Weights of a small transformer language model.
Size: 9 layers, width 512, 4 heads of 128 (1 for keys and values), vocabulary 32000.
Each number is 128 + 24 x the weight over its row's rms, rounded and kept within 0 to 255. Layers, rows and columns count from 0. The size above them is the row's rms in percent of the matrix's.

# layer 2 attention key, 128x512, rms 0.0365, rows 61-81, columns 448-511
size [ 86  79 108 104 114 221  82 101 119  78 127  75  89 189  59  79  94  73 109  78 148]
[[133 137 109 139 116 159 185 128 140 118 113 145 147 131 121  65 150 172 113 132  81  74 143 121  98  98 102 107 138 140 133 133 139  98 174  95 125 124 132 108 127 149 107 158 135 146 145 144 121 140 128 179 127 116 171  91 169 149 111 156 134 152 105 145]
 [120 109 127 149 113 163 165 129 146 171 157 135  96  90 105  68 131 145 106 140 103 140 158 145 152 139 145  91 124 144 125 140 116  87 128 149 127 141  98  94 169 141  65 134 106 145 138 138 149 126 109 177 121  83 164 105 135 143 124 143 118 110 141 117]
 [175 146  77 131  90 111  94 144  85 109 166 120 162 161 148 135 127 143 148 134 163 137 126 115 137 110 142 102 133 116 116 134 175 146 118 142  94 102 154 108 114 145 159 159 137 129 135 128  94 129 117 106 144 140 155 165 119 134 125 146  91 147 144 183]
 [ 98 125 103 143 125 148 153 141 157 146 136 102 130 130 155 143 136  97 110 131 168 165  92 164 147 105  89  82 114 156 110  99 119 114 125 128 132 132 179 142 104 111 145 148 109 154 149 126 147 121  72 100 127 115 146 139 139 153 102 139 125 137  82 138]
 [134 137 120 130 142  76 112 171 162 127  82 122 145 148 140 115 191 105 124 137 187 138 102 127 102 125 121  83 120 114 146 102 130 128  91  66 117 121 145 136 148  97 189 125 138 154 105 118 118 128 148 155 161 185 110 121 131 100 121 115 114 145 137 128]
 [114  77 148 134 149 172 134 137 107 120 144 136  90  64 102 101 119 143 130 113  77 118 125 149 147 129  77 134 135 149 153 137 115  86 168 158 170 143  97  82 155 149 117  91 121 102 135 137 152  84 121 150 128  90 128  61 142 150 142 174 141 112 127 119]
 [ 89 105 178 172 149 178 147  97 135 129 181 112 103  96 133 130 153  95 101 131  73 164 130 110 113 143 132 131 118 123 106 122  93 118 151 168 133 131 115 120 147 140 114 100 129 115 133 109 147  98 130 141 144  90 145 118 106 147 143 149 157 132 116 111]
 [151 107 145 165 132 125  60 153 102 123 134 116 110 121 142 142 107 162 154 142  96  90 129 110 126 154 144 146 139 131 137 121 162  90 124 140 153  82 100 146 131 165 139 146 140 134 105 164 132 128 108 138 144 125 112  68 132 125 148 157 133 123 133 133]
 [110 119 126 125  97 121 127  84 157 119 120 130 146 140 120 132 114 111 123 126 144 109 120  86 107 127 148 131 128 108 106 116 115 159 139 127  90 159 176 149 104 122 138 153  91 138 145 122 136 156 171 117  97 140 141 196 110 119 129  96 130 129 124 143]
 [104 150 144 120 100 128 161  95 154 180 148 127 130 149 126 191 149 130  99 101 137 139 176  89 189 140 168 108 140 119  96 153  95 206 108 149  92 145 136 190 136 105 121 194 105 156 129 103  98 155 131 116 117 150 115 167 171  88 104 100 145  98 126 137]
 [162 149  78 119 129 105  82 120 160 141  83 135 128 162 165 159 158 110 105 109 167 152 135 146 160 123 149  87  93 140 115  99 131 128  88  59 125 107 144 122  76 126 167 125 158 145 134  98 113 146 131 128 169 133 114 153 154 129  89 116 115 121 134  95]
 [127 132 118 144 153 107  92  89 151 178  88 115  76 131 121 174 172 130  70 101  70 130 147 109 163 163 157  82 119 122 102 122  94 127 112 155 119 151  99 127 115 123 167 119 111 165 134 106 144 129 138 162 133  95 141 138 153 101  90 111 138  86 190 121]
 [134 141 126 109 136 139 112 122 122 102 128 158 126 150 132 117 101 162 125 135 114 139 133 115  97 125 136 118 137 142 116  87 147 119 116  87 114  87 179 135  96 113 107 133 130 143 115 149 152 145 161 139 143 156 133 142 108 147 154 112 122 105 118 120]
 [163 185  96 143 129  87 121 122 129 142 122 135 170 196 122 141 115 121 121 135 177 132 130  88  92 141 167 118 141 115 121 105 141 172 100  97  80 118 142 152 102 112 141 178 144 125 114  98 114 180 120  97 149 171 112 175 119 103 117 123 133 142 127 138]
 [166 145  98 131  89 117 119 132  98 110 102 136 128  91 155 110  49 110 141 122 140 112 145 116 132 122 107 140 145 121 116 169 141 164 148 139 185  98 169 121 128 145 172 134 110  93 144 126 108  96 150 120 130 125 106 153 112 103 111 131  85 146 114 172]
 [157 139 108 152 141 109 141 121 118 163  94 125 134 161 133 138 141 128 107 111 107 146 129 131 146 120 178 128  96 139 110 102 141 113 115 120 102 131  82 141  84 137 135 125  97 152 154  93 106 152  62 145 125  72 148 156 116 109 105 141  87 109 193 131]
 [120 126 154 132 141 116 124  83 143 137 118 123 157 136 148 140  99 127 117 123 153 106 134 139  92 120 143 104 129 111 106  95 165 143 107  76 162 109 203 124 100 101 140 136 116 139 118 127 169 131 144 123 137 150 117 135 122 169 124 115 111 151 122 124]
 [148 157 103 139 110 120 115 163  93 106 118 145 151 107 138 161 137 131 169 155 149 116 111 123  92  95 153 103 100 111 117 157 176 119 104 118 163 119 127 150 109 172 169 153 169 129 115 127 138 104 157  88 109 161 133 122  61  76 147 146 115 132 116 132]
 [130  89 130 116 108 116 117 146 131 145 115 129 112  75 136 120 127 133 124 101 148 106 139 117 143 144 124 115 142 105 135 203  95 132 132 128 139 163 128 129 177 130 131 144 100 136 130  93 119 119 131 100 125 144 116 106 133 138 134 113 136 144 150 137]
 [165  93 111 148  89 152 117 140 106  74 132 104  95  81 146 137 111 147 190 112 158  98 127 155 121 124  76 125 140 128 146 187 169 140 175  97 128 135 138  93 178 177 154 123 151 107 139 108 122  85 137 127 125 130 127  97 152 131 121 139 117 134 121 136]
 [113  94 125 148 133 180 136 136 140  95 122 153  99  46 153 105 138 118 146 102  86  96 101 150 149 126  96 160 143 113 128 137 115  99 179 162 167 127 130  96 151 137 102  98 117 118 131 157 132 106 128 134 123  80 132  93 154 133 173 149 135 141 150 151]]
# layer 2 attention query, 512x512, rms 0.0387, rows 62-82,190-210,318-338,446-466, columns 448-511
size [ 92  92 100 117  79 126 112 111  93  97  96  97  82 132 106  98 102 103 124  86 105 120  79  96  92  88 179 102  88 102 107 100  99  75 141  96 101 132  93 123  93  90 112 100  96 119 100 172  91  93  86  96  88  73  82 165  93  74 114  75 117  97  99  90  93  97 107  84 169 101 109  93  89 106  85  76 147  92  85  98  92 113  92 112]
[[118 141 120 129  96 177 111 132 120 131 106  82 105 147 169 151 110 120 132 140 132 137 156 109 180 149 128 137  95 158 110 110 119 123 149 132 123 137 156  99 149 170 115 124 145 141 151 138 161 141 110 105 121 134 105 135 105 130 149 162 170 158 115 123]
 [156  86 119 127 113 141 103 170 157  96 133 104 129 144 132 142 143 136 180 126 151 157 127 129 119 108 114  98  97 119 113 123 158 162 155 141  96 145 128  95  88 156  95 113 104 175 140 160 138 131  93 166 139  99 144 163 114 145 174 131 114 116 197  99]
 [112 160 119  89 136 126 135 138 112 156 111  91 128 134 158 137 114 128 132 138 136 154  98 128 161 145 109 132 142 133 128 129 136 103 107 164 126 153 109 153 144 113  89 116  92 103 129 138 116 112 122  89 157 145 147 131 160 134 153  95 152 169 135 154]
 [138 123 134 119 119 145 157  97 144 131 132 120 144 138 183 117  88 120 140 147 130 143  90 130  99  89 112  84 116 107 162 160 170 126 129 155 183 112 138 124  97 108 159 118 143 118 106 120 127 126 110  99 145 107 112  82 113 160  87  97 118 142 147 116]
 [118 128 117 113 150 130 123 137 129  87 106 113 119  81 143 157 149 138 115 126  80  87 152 104 143  96  99 146 132 153 150  98 119  94 118 104 128  73 132 148 128 162 141 129 130 123 140 119 150 135 108 132 138 118 144  88 189 140 146 154 150 153 100 118]
 [128 125 140 149 129 176 114 113  98 117 120  99 103  69 122 134 137 144 111  97  87 109 163 152 162 133 119 175 141 154 152 132 111 106 123 155 115 127 124  90 144 133  80  94 114  98 147 137 169  94 110 132 128  95 121  95 139 129 154 185 150 153  96 131]
 [142  95 137 151 169 146 135 126 142  71 141 160 128 115  96 144 144 143 106  87  78 141 136 110  92  95 135  83 127 144 103 103 137 130 139 108 129 132 124 113  94 158 110 124 154 136 112 109 159 145 106 194 110 100 138 124 167 114 144 169 124 133  81  71]
 [102 128 126 126  84 118 140 175 121 144 134 146  82 122 153 173 118 127 147 107 129 108 128 132 114 151 119 173 115  74 131 174 122 183  95 122 135 165 119 125 116  88 195 131  86 114 149 134 116 113 142  92 124 153 100 114 147 121 131 113 130 119 146 136]
 [114 157 108 113 105 172 131  96 128 163 160 103  97 106 151 139  97 113 129 178 166 123 131 155 153 137 120 172 120 115 142 168 106 127 141 185  78 133 144 111 186 108 130 136 139 110 105 129 131 135 121  59 135 168 104 151 129 140 121  82 138 115 152 151]
 [117 150 127 112  99 109 110 118 129 154 106 118 134 153 152 106  92 123 137 164 158 158 114 121 199 153 117 138 102 135 101 147 149 115 126 147 148 161 151 158 157  88 132 148 148 147  90 119 127 149 139  85 151 126 146 163 105 142  89  89 172 141 149 203]
 [145 156  83 149  94 124 123  91 123 129 101  91 137 117 151 147  81 117 117 161 149 103 137 147 175 127 133 161 113 168 131 157 132 135 139 156 153 126 176 135 173  87 143 123 169 131 119 143 130 146 124  58 120 121 106 128  94 142  80  93 125 137 142 149]
 [ 97  87 134 174 129 142 123 169 141  82 116 140 111 123 116 105 170 169 131 103 116 135 145 123 155 112 123 112 131 144  89  95 131 142 154 119 157 155 110 156 105 128 122 110 118 155 149 155 133 132 144 145 115  51 128 139 137 120 150 169 142 131 116 123]
 [136 136 148 109 114 156 141 101 137 125 147 137 110 127  99 105 150 117  93 140 159 159 134 142 122 135 160  99  89 106  87  96 150 143 191 123  91 135 111 121 113 141 140 136 131 146 106 143 135 117  95 199 100 124 141 151  86 131 109 141 140 123 160  89]
 [140 147 116 111 110  85 126 148 145 155 135 141 164 162 119 126 156  93 148 128 134 123 108 105  95 140 139 111 133 123 119  96 139 145 103  81 115 119 125 164 113 151 163 158 119 146 141 107 105 160 147 143 131 162 118 168 132 117  90 131 109 101 125 127]
 [119 161 125 104  79 142  71 127 116 135 123  80 161 132 131 127 120 116 103 155 166 121 133 149 164 148 130 135 118 123 123 135 127 115 156 167  82 140 146  96 177 125 130 116 164 159 139 125 155 115 130 107 120 161 176 171  84 125 117 106 168 135 128 151]
 [112 102 114 153 153 106 128 137 167  87 120 123 129 116 110 110 142 179 106 127 106 122 121 151 125  92 148 112 145 145  92 115 151 128 111 126 163 121 105 156  98 121 111 109 112 145 113 140 137 130 118 125 154  91 115 109 123 120 144 132 142 133 125 133]
 [158 124 121 134 137 168 165 145 146 140 176 136 155 147  98 130 150 125 144 129 104 159 109 131  85 102 155  90 122 131 137 103 144 141 151  99 104 132 139 144  78 164 108 148 107 125 123 127 145 125 105 189 123 137 143 114 131 146 174 159 118 109 105  50]
 [148 158  80 128 104 122 121 108 114 167 143 124 124 156 153 132  60 108 142 164 150  96 128 127 123 134 138 123 149 101 160 138 151 146 105 109 105 102 160 134 140 107 145 144 131 130  70 143 116 139 109  64 146 204  94 126  88 149 105  70 104 110 146 109]
 [139 142 105 146 116  81 126  94 150 171 122 171 161 155 137 118 119  86 138 135 142 106 122 101 105 149 144  87 160 136 108 126 112 117 100  84 170 128 151 143 107 138 141 120 130 124 122 130 131 181 143 110 131 142 119 129 109 127  75 120  91 115 137  94]
 [158 128 104 178 127 101 156 115 129 104 128 145 165 136 130 155 102 136 133 123 119  44 131 125 144 106  86 144 168 149 114 142 112 121 100 122 176 119 111 126 135 158 150 155 129 111 169 146 147 112 129 106 105 131 130  89 110 122 120 132 113 123 134 119]
 [125  84 142 168 155 155 125 129 141  73 132 153 135 101 110 149 135 154 130 132  90 126 126 130 125  95 143 113 114 155 107 107 143 143 139 162 117 140 122 118 106 156 115 110 119 140 147 128 145 132  97 188 128  82 146 128 135 136 161 160 150 155 113  94]
 [124  85 143 122 147 148 127 127 115  99 137 110 111 118 144 113 100 184 143 138  91 132 132 148 120 108 127 138 136 111 146 137 126 125 178 137 137 131 110 138 136 151  65 111 103 141 123 149 149  98 117 113 110 106 177 140 141 153 184 146 147 147 118 153]
 [ 98 158 113 148 105 145 138 117 140  93  91  80 130 127 139 141 163 123 143 104 142 169 123  96 152 180 125 116 104 147  99 130 139 127 127 166 129 160 123 128 131 145 133 123 118 165  81 153  75 154 153 133 126 123 147 162  70 128 164 127 135 169 137 128]
 [166 124 112 111 126 152 162 123  92 101 122 126 113 111 139 131  87 152 166 110  93 122  85 119 128 121 142 131 109 117  95 122 128 139 158 145 150 114  96 119 119 169  94 147 108  84 139 127 138 109 122 101 185 132 149 114 119  85 147 124 161 118 164  97]
 [101 144 144 114 101 124 141 107 161 125 108 129 138 101 128 106 115 121 151 148 127  97  79 116 133 153 138 129 133 119 117 155 134 109 139 139 143  94 111 154 134 140 127 169  98 128  89 119 143 133 147 121 107 125 121 106  90 139  98 124 160 112 123 125]
 [160 128 167 143 135 161 124 158  98  90 136 133 121 125 140 117 122 137  85 135  98 150 114 177  92 104 132 112 126 152 167 113 145 134 173 109 126 111 139  94 105 132  89 141 140 138 147 151 190 108  80 137 124 106 157 100 166 131 167 154 115 152  90 128]
 [145  97 134 132 146 164 123 133 116 102 142 130 125  78 130 138 112 157 130 120  66 108 133 154 140  92 114 133 129 141 168 123 124 103 162 150 142  99 104 106 135 137  85 110 129 113 141 159 159  99  89 151 135  80 147  86 136 145 172 171 140 138 130 127]
 [164 111 170 147 171 151 161 141 151 161  86 150 142 151  96 136 181 129 128 153 103 147 155 145 102 109 108 136 140 131 107 101 134 113 142 122 101 122 112  83 117  98 121  85 143 116 152 128 117 116  99 179 109 102 132 102 121 140  94 145 152 138 144 138]
 [105 107 103 110 161 183 111  81 151 135 174 141 106  87 121 146 110 100 130 111 112 136 129 106 118 125 150 144 153  98 148 108 102 115  87  99 164 119 134 106  94 126 116 146 117 124 159 102 127 127 132 131 164 141 140 106 156 130 182 145  87 151 108  89]
 [ 58  73 123 125 111 140 106 129 143 139 127 114 104  84 134 106 126 143 138 113 110 118  82 127 138 124 115 171 151  99 147 172 101 146 113 166 193 145 124 124 167 115  98 112  92 105 116 117 143 103 130 124 114 109 161 132 120 145 131 128  89 136 133 134]
 [123 164 130 126 122  81 121 127 147 132 100  99 131 167 143 140 121 122 148 132 166 118  78 110 159 139 131 137 112 125  81 152 136 126 138 159 147 132 135 133 155 127 115 122 144 126 103 108 133 128 131 100 135 152 157 163 102  96 103 102 146 118 175 133]
 [ 93 116 114 120 114 116 112 154 129 145 149 113 123 103 132 143  92 150 132 106 136 102 110 138 145 127 121 134 123 108 148 190 122 124 137 165 157 120 136 113 164 127 115 135  89 132 129 156 138 118 117  97 113 138 175 148 122 152 156 124 122 156 110 160]
 [190 175 126 114 161 133 146 140 108 122 105 110 139 177 133 147 116 122 142 103 131 117 153 104 129 124 147 113  82 140  65  83 165 131 150 135  80 108 123 142 102 105 122 148 163 155 139 135 126 124 131 124 142 142 123 116 103 105 145 123 181 124 164 152]
 [108 141 100 141  98 117 122 158 137 143 121 109 146 113 148 163 141 129 168 105 149  85 131 129 180 152 133 119  90 135 119 146 168 135 154 166 132 167 135 113 115 138 119 134 148 162  98 172 127 163 158 143 121 128 122 121  61 123 142  92 166 119 175 136]
 [134 153 125 117 117 108 140 120 146 142 128 138 107 190 111 118 156 108 118 157 190 157 146 108 111 147 153 104 150 124 130 107 118 165  85  83 110 156 133 152  84 138 174 151 140 148 141 112  80 156 148 122 127 159 105 169 158 145  72 116 104 136 126 106]
 [ 47 103 126 148 135 131 137 130 155 127 154 108 114 106 115 124 163 142 100 104 140 101 133 121 145 121 108 135 138  99 117 151  77 145 109 172 135 155 118 133 169 129 109 112 107 128 131 133 122 135 155 113 108 105 162 128 147 182 123 129 108 157 136 138]
 [199 175 100 152 139 143 151 135 119 129 140 118 159 154 135 161 112 116 169 103 127 115 143 110 149 140 138 118  71 133  85  97 137 141 148 147 113 117 130 111  84 145 127 150 108 141 102 151 123 127 120 132 147 148 120 124  91 113 151 113 152 139 159 111]
 [ 77 110 152 149 110 150 146  88 144 156 136 142 120 117 123 108 132  94 117 141 124 165 137 127 136 144 120 141 125 120 137 123 118 155 104 117 129 155 138 140 133 108 154 130 102 123 132  97 103 152 162 131 107 117  77 118 152 136  87 138 118 116 135  99]
 [ 66  98 129 139  82 131 103 100 143 131 161 123 105  78 138 119 102 108 118 123 137 126 110 117 173 128 114 125 140 106 166 173 104 150 106 127 172 148 136 117 140 119 139 121  84 108  92 115 162 127 140 112 119 138 132 127 130 171 128 120  70 139 119 115]
 [103 147 120 159  72 114 109  89 145 107  97 123 127 135 125  98 134  97 116 152 159 143 123 119 124 154 146 101 119 145 118 126 130 127 103 110 112 167 136 151  85 145 158 144 137 143 109 124 117 146 165 105 112 146 125 162 101 136 121 110  85 123 114 130]
 [163 156 102 101 108 173 118  99 153 142 135 113 125 120 116 116  85 119  83 125 144 109 163  73 101 126 158 117 107 142 176 118  94 138  96 124 127 134  88 139 109 159 136 147 104 158 137 147 147 144 150 110 157 137 125 144 137 137 145 150 101 150  84 119]
 [129 122  82 153 120 140 139 166 123 121  98 101 133 117 116 162 150 120 154 100 128 115 171 116 143 134 121 107  71 165 107 105 106 146 132 152 127 115 118 114 142 132 110 124 113 159 112 176 132 127 137 139 153 122 131 124  71 156 164 129 137 132 121 132]
 [121 123 153 153 136 153 123 115 134 122 143 107  93 165 105 168 120 159 163 120  74 131 131 130 150 116 151 138  93 169 129 121 163 121 135 148 113 164 120 136 155 139  83 143 130 146 136 150 183 139 141 122 107 104 170 114 130 133 188 128 138 138 136 140]
 [149 203 101 172  88 113 150 135 144 123 127 138 126 183 116 150 155 128 110 116 129 129 142 113 157 163 158 115 112 135 105 147 112 153 108 141 119 132 130 146 135 142 115 127 116 163 165 114 144 136 129  93 160 104 175 145 100 107 107 122 155 144 156 131]
 [ 93 105 114 172  88 124 152 111 143 156 123 118 106 181 124 128 131 129 196 113 118 108 140 118 141 105 150 132 103 116 140 163 145 111 166 133 124 198 103 146 130 131 101 164  93 130 152 104 135 132 161 132 121 118 159 140 142  93 133 102 166 146 146 131]
 [130 146  79 158  88 122 160 113 155 120  85 157 149 132 169 127  82 130 119  94 140 150  94 173 114 136  91  70 145 132 130 129 125 116 131 111 136  82  90 116  94 116 146 118 168 122 129 118  95 137 127 139 118 160 104 117 150 143  74 137 126  94 108 106]
 [119  79 140 116 156 178 133 148 116  96 139 123 127  89 151 124 133 130 134 130  85 121 150 138 114 115  95 148 130 136 148 103 134 127 154 138 172 103 131  88 140 138 137 103 152 128 129 138 163 113 116 122 103  94 126 100 141 142 159 132 111 124 103 100]
 [129  91 130 128 156 176 106 135 113 119 130 118 108  77 112 128 129 167 134 107  77 117 142 140 136 107 117 140 108 155 158 140 138  94 159 153 126 116 107 115 153 159  89 114 123 126 135 158 162 102 111 163 115  99 147  79 134 161 175 170 132 128 112 136]
 [162 105 140 130 130 116 122 205 143 118 112 112 128 110 137 174 164 143 145  82  98 176  91 128  95 101 126 101  86  97 122 104 129 120 114 109 153 124 150  73  99 158 133 103 171 152 130 116 166 171  31 135 137 126 133 115  97  84  90 142  99 140 125 111]
 [121 157 107 143 124 108 142 116 147 157 159  58 112 100 114 105 104 123  96 107 130 106 111  93  89  76 113 112 140 113 103  90 109 131 116  92 150 116 153  99 129 102 182 125 117 138 126 152 117 107 136 114 145 143 121  97 100 154 142 129 128 142 130 163]
 [107 132 135 135 152 146 133 108 126 131 153 168 125  72 118 124 120 146 116 112 107 131 135 119 129 135 146 159 147 113 129 173 117 121 148 163 183 106 114 124 156  94  87 117 109  91 116 114 139 100 137 131  94 105 107 100 109 164 174 129 183 127 127 144]
 [ 90 139 152 139 103  99 124  74 119 172 129 116 136 181  80 125 144 102 133 152 141 172 123 102 152 179 151 138  86 117 109 154 117 126 149 154  88 156  88 170 114  94  97 145 110 115 126  97 145 139 155 126 119 119 169 181 150 140 125 134 177 159 174 156]
 [106 161 112 148 164 142 122  92 115 104 153 147 134  71  80 138 109 138  94 147  79 162 139 155 137 158 154 156 106 130 147 149 148 128 119 180 134 114  80 110 143 128  92 129 139 108 139 117 134 109 129 104  98 106 149  56 105 168 162 144 155 145 144 150]
 [144 114 160 178  93 119 125 145  90 147 119 139 129 178  88 130 159 125 165 146 145 139 125  95 151 125 141 133 102 175 119 104 118 117 120 132  86 184  99 149  82 119 145 161  76 127 161 146 166 147 116 159 144  79 153 155 144  91  89 129 140 126 150 157]
 [143 169 148 136  93 123 124 134 112 129 118 193 138 156 136 151 127 148 115 107 131 153 117 143 159 157 136 116 131 127 136 172 114 137 114 137 102 119 111 149 136 135 133 156 113 126 136 153 155 147 115 131 106 143 158 167  98 112 133 145 109 146 128 169]
 [165 159 136 112 127 104 131 146 136 146 110 132 145 168 127 106 134 110 114 151 193 129 121 112 106 135 140 122 154 103 113 118 144 163 104  98 111 128 148 137 100 128 170 154 149 141 126 139  94 168 157 108 141 169  89 154 124  95  94 112 106 126 115 113]
 [124 138 144 159 155 149 112 116 103  67 125 113 158 119  81 109 166 118  88 133  97 138 136 163 140 139 174 158  95 131 125 127 159 128 123 160  95 100 122 126 154 153  88 121 122 138 156 144 139  91 140 136 103 125 169  86  74 172 159 161 176 149 153 159]
 [138 105 119 131 104 104 138 124  99 123 130 112 104 177  97 107 157 107 132 136 140 122 136  96 156 149 129  99 113 148 119  89 111 114 114 132 117 156  90 156 104 135 128 155  87 124 158 138 122 136 116 137 134 124 146 140 144 102 111 128 125 111 145 155]
 [128 125 116 118 117 103 128 133 153 157 108 133 124 133 185 136 138 125 109  93 165 121  82 138 138 107 145  90 130  71 145 123 120 144 137 108 129 106 154 121 118 143 124 127 118 140  70 121 124 151 136 127 136 155 119 133 113 109 100 155  99  87 132 104]
 [120 148 120 113 191 136 130  76 123 112 141 137 145  62 139 101  87 125  83  88 141 131 102 160 105 161 130 124 186  83 153 148 139 140 117 121 161  86 125  98 138  95 117 117 168 120  71 116 106 133 150 131 104 149  88  72 105 165 137 155 146 120 114 109]
 [150 161 143 128  96 119 131 107 142 139 120 142 129  98 160  91  98 107 124 143 148 106 123 122 118 185 105 102 157  94 156 140 112 147 115 115 191 129 154 128 124 112 156 100 168 139 122 103 127 167 115 115 166 139  87 142 135 114  92 127 118 141 143  95]
 [141 122  70 109 164 137 115 108 123 131 108  88 129  96 131 119  92 131 116 158 136  84 152 133 111  99 138 127 156 131 157 107 124 125 123 152 145 125  99  84 117 150 125  91 164 144 151 140 106 105 122  96 157 146 114  83 113 140  93 111 131 122 128  80]
 [152 129  91 142  93 181 140 133  83  83 138 143 115 113 117 175 152 153 124 130  92 145 139 130 126 150 157 114 119 160 169 125 122 110  84 127 121 131  83 148 122 187 101 152 125 130 169 138 173 155 102 131 155 121 151 143 138 148 132 140 131 136 136 109]
 [153  98 153 124 149 139 151 144  97 102 108 139 133 139  94  90 136 142 168 107  98 168 161 172 142 110 107 143 104 133 111 109 149 136 166 135 131 113 124 110 170  71 135 119 123 122 104 184 157 114 107  94 121 150 125  91 134  83 158 129 158 111 128 145]
 [148 140  78 159  68 141 102 148 167 119 133  81 130 172 179 131 113 139  97 133 176 141 113 139 163 112 134 100  95 104 113 158 144 173 145 112 114 148 123 148 113 156 117 140 173 158 144 127 118 115 138 115 116  90 130 104 111 118 103  79 108 103 157 101]
 [129 112 165 138 161 135 135 126 109 108 128 148 103 161  94 128 126 146 129 152 121 153 143 164 122 147 119 124  98 148 142 145 177 145 160 186 142 108  96 120 151 110  97 105 118 115 109 128 142 100 138 138 115 124 137 113 127 113 155 110 134 120 187 118]
 [ 97 159 107 114 106 130 122 104 144 140 114 142 164 113 165 122 122  78 122  85 150 110  93 162 141 124 137  98 113 113 139 145 112 125 121 122 145 102 127 136  96 120 188 121 142 142 117 115 118 146 130 128 166 134 121  86 126 124  89 113 122 145 164 101]
 [155  95 155 149 149 154 148 170  96  86 150 135 127  73 114 124 135 178 161 110 101 163 139 148 100 109  96 123 110 140 171 105 123 106 176 154 136 115 129 110 128 143 132 176 120 111 113 129 148 112  92 104 139  81 125 115 138 143 145 165  83 117  85 131]
 [120  98 149 117 144 148 148 141 100 114 138 150 124  77  95 131 145 164 141 122  70 112 164 160 120 117 117 160 126 139 139 144 114 104 141 164 145 123 119 117 165 113 109 108 108 109 135 153 182  90  95 162 112  91 138  97 133 124 174 153 136 120 144 148]
 [127 116  90 119 167 139 150 155 119 110 122 100 130 127 115 121 119 151  91 115 136 164 135 145 107  93 101  89  95 132 135 105 155 116 132  85 133 123 116  94 112 164 103 123 133 122 122 119 161 104  95 171 110  99 160 121 102 143 132 157 106 118  95 100]
 [ 89 126 184 115 140 177 145 137 114 150 187 130 111 102 149 157 110 125 163  98 147 109 108  92  93 141 113 135 135 158 123 132 165  96 110 116 164 122 135 107 136 111 147 149 117 112 127 120 146 136 152  86 153 150  94 137 184 120 152 154 154 138 102 134]
 [ 77 110 128 107 132 159 143  92 163 163 153 152 138  77 128 125 162 138 138  91 116 138 150 160 148 115 126 200 126 100 137 168  85 139 114 170 134 151  85 142 183  99 123 109 117 118 140 118 173 108 102 144 112 110 109 115 157 117 146 106 133 126 144 175]
 [ 96 143 119 157 119 127  96 106 114 153 100 123 120 142 111 124 120 129  96 178 144 113 103 131 167 179 133 163  78 107  95 153 118 135 137 135 110 150 131 148 156 109 114 101  83 163 144  98 104 113 147 126 109 130 135 127 138 117 101 101 157 140 153 144]
 [ 70 128 161 148 119 132 152  87 135 141 146 134 138  90 141 121 151 127 115 121 110 121 146 143 140 140 135 196 130 116 125 165  78 153 123 171 144 150 112 154 172  72 145 140 102 118 123 116 147 141 118 131 120 115 120 107 171 128 120 111 143 147 145 169]
 [149 119 142 164 114 137 103 143  76 103 134  98 104 142  92 116  91 154 109 195 140 115 139  91 123 126 112 104 100 140 122 104 173 130 153 117 123 127 157 112 116 143  91 106 127 142 124 160 103  89 142 127 102 108 165 157 124 171 129 137 128 103 139  94]
 [114 129  75 138 109 131 120 142 132 120  94  93 109 140 150 101 133 150  90 149 162  91 153 173 176 140 135 144  90 147 102 136 176 136 124  92 102 134 139 151 127 134 116  91 166 194 121 161 143  85 160 133 110 119 140 135  83 107 112  73 168  82 143 134]
 [141 156  98 147 117  98 125 133 135 134 113 139 148 163 157 160 130 104 145 134 179 102 112  77 116 114 178 100 152 121  81  86 146 166 111  96 112 133 150 142  95 146 145 177 137 156 132 132  97 187 171  83 131 164 128 186  79 117  92 121 124 145  98 131]
 [ 99 135 130 170  82 127 117  95 156 169 131 118 122 119 125 140 156 157 110 106 105 123 112 159 149 101 158 170 107  84 116 141 105 163 126 189 111 137 113 126 185 119  98 121 129 165 157 114 143 154 126 121 130 124 151  97 141 113 110 124 169 159 122 174]
 [161 124 138 146 103 130 110 141  88 117 112 116  99 155 116  92 108 143  93 127 105 117 122 120 135 151 127 116  91 140 118 134 185 154 178 113 148 113 139 111 119 158 105  98 107 131 144 139 139 120  98 160 145 100 122 128 143 178 140 141 130 128 161  75]
 [163 117  95 108 149 106 124 127 159 126 118 132 136 140 156 161 109  88 121  96 132 125  93 140 122  58 152  80 145 139 122 101 151 115 143 104 114  98 161 106  86 182 123 134 136 133 112 108 127 143 118 161 127 149 163 185 126 120 119 139 141 120 100  80]
 [ 74 140 143  89 134 108 145  79 178 156 157 149 146  97 165 133 158 110 136  68 128 153  99 137 108 116 136 155 152 104 134 179  89 131 101 121 140 121 137 158 127  97 170 146 124 119 122 121 145 165 120 134 118 136  96 118 175  98 124 109 121 131 111 115]
 [140 139  68  96  97  98  91 127 158 128 112 151 149 141 173 141 123  89 130 114 175 121 142 119 117 127 122 113 132 118 110 135 127 131 110  94 160 153 154 106  66 115 172 144 148 147 136 119  84 162 123  99 120 136 118 155  89  95  84 110 149 119 129  85]
 [152 150 131 118 108 135 101 157 111 108 172 121 117 121 179 105 122 114 160 145 112 126 116 102  52 120 146 111 189 135 137 126 102 179 114 144 171 143 118 147 127 114 134 187 134 159 105 151 107 176  86 121  94 121 120 142 164 130 139 113  99 167 114  81]
 [124 121 123 159 107 182 115 146 129 127 145  79  97 104 152 109 142 166 105 130 115 124 119 145 146 130 138 103 119 138 128 155 126 141 128 108 128 144 108 131 142 180  85 109 163 133 138 144 151 107 109 156 142 106 140 110 151 178 129 141 138 141 126  95]]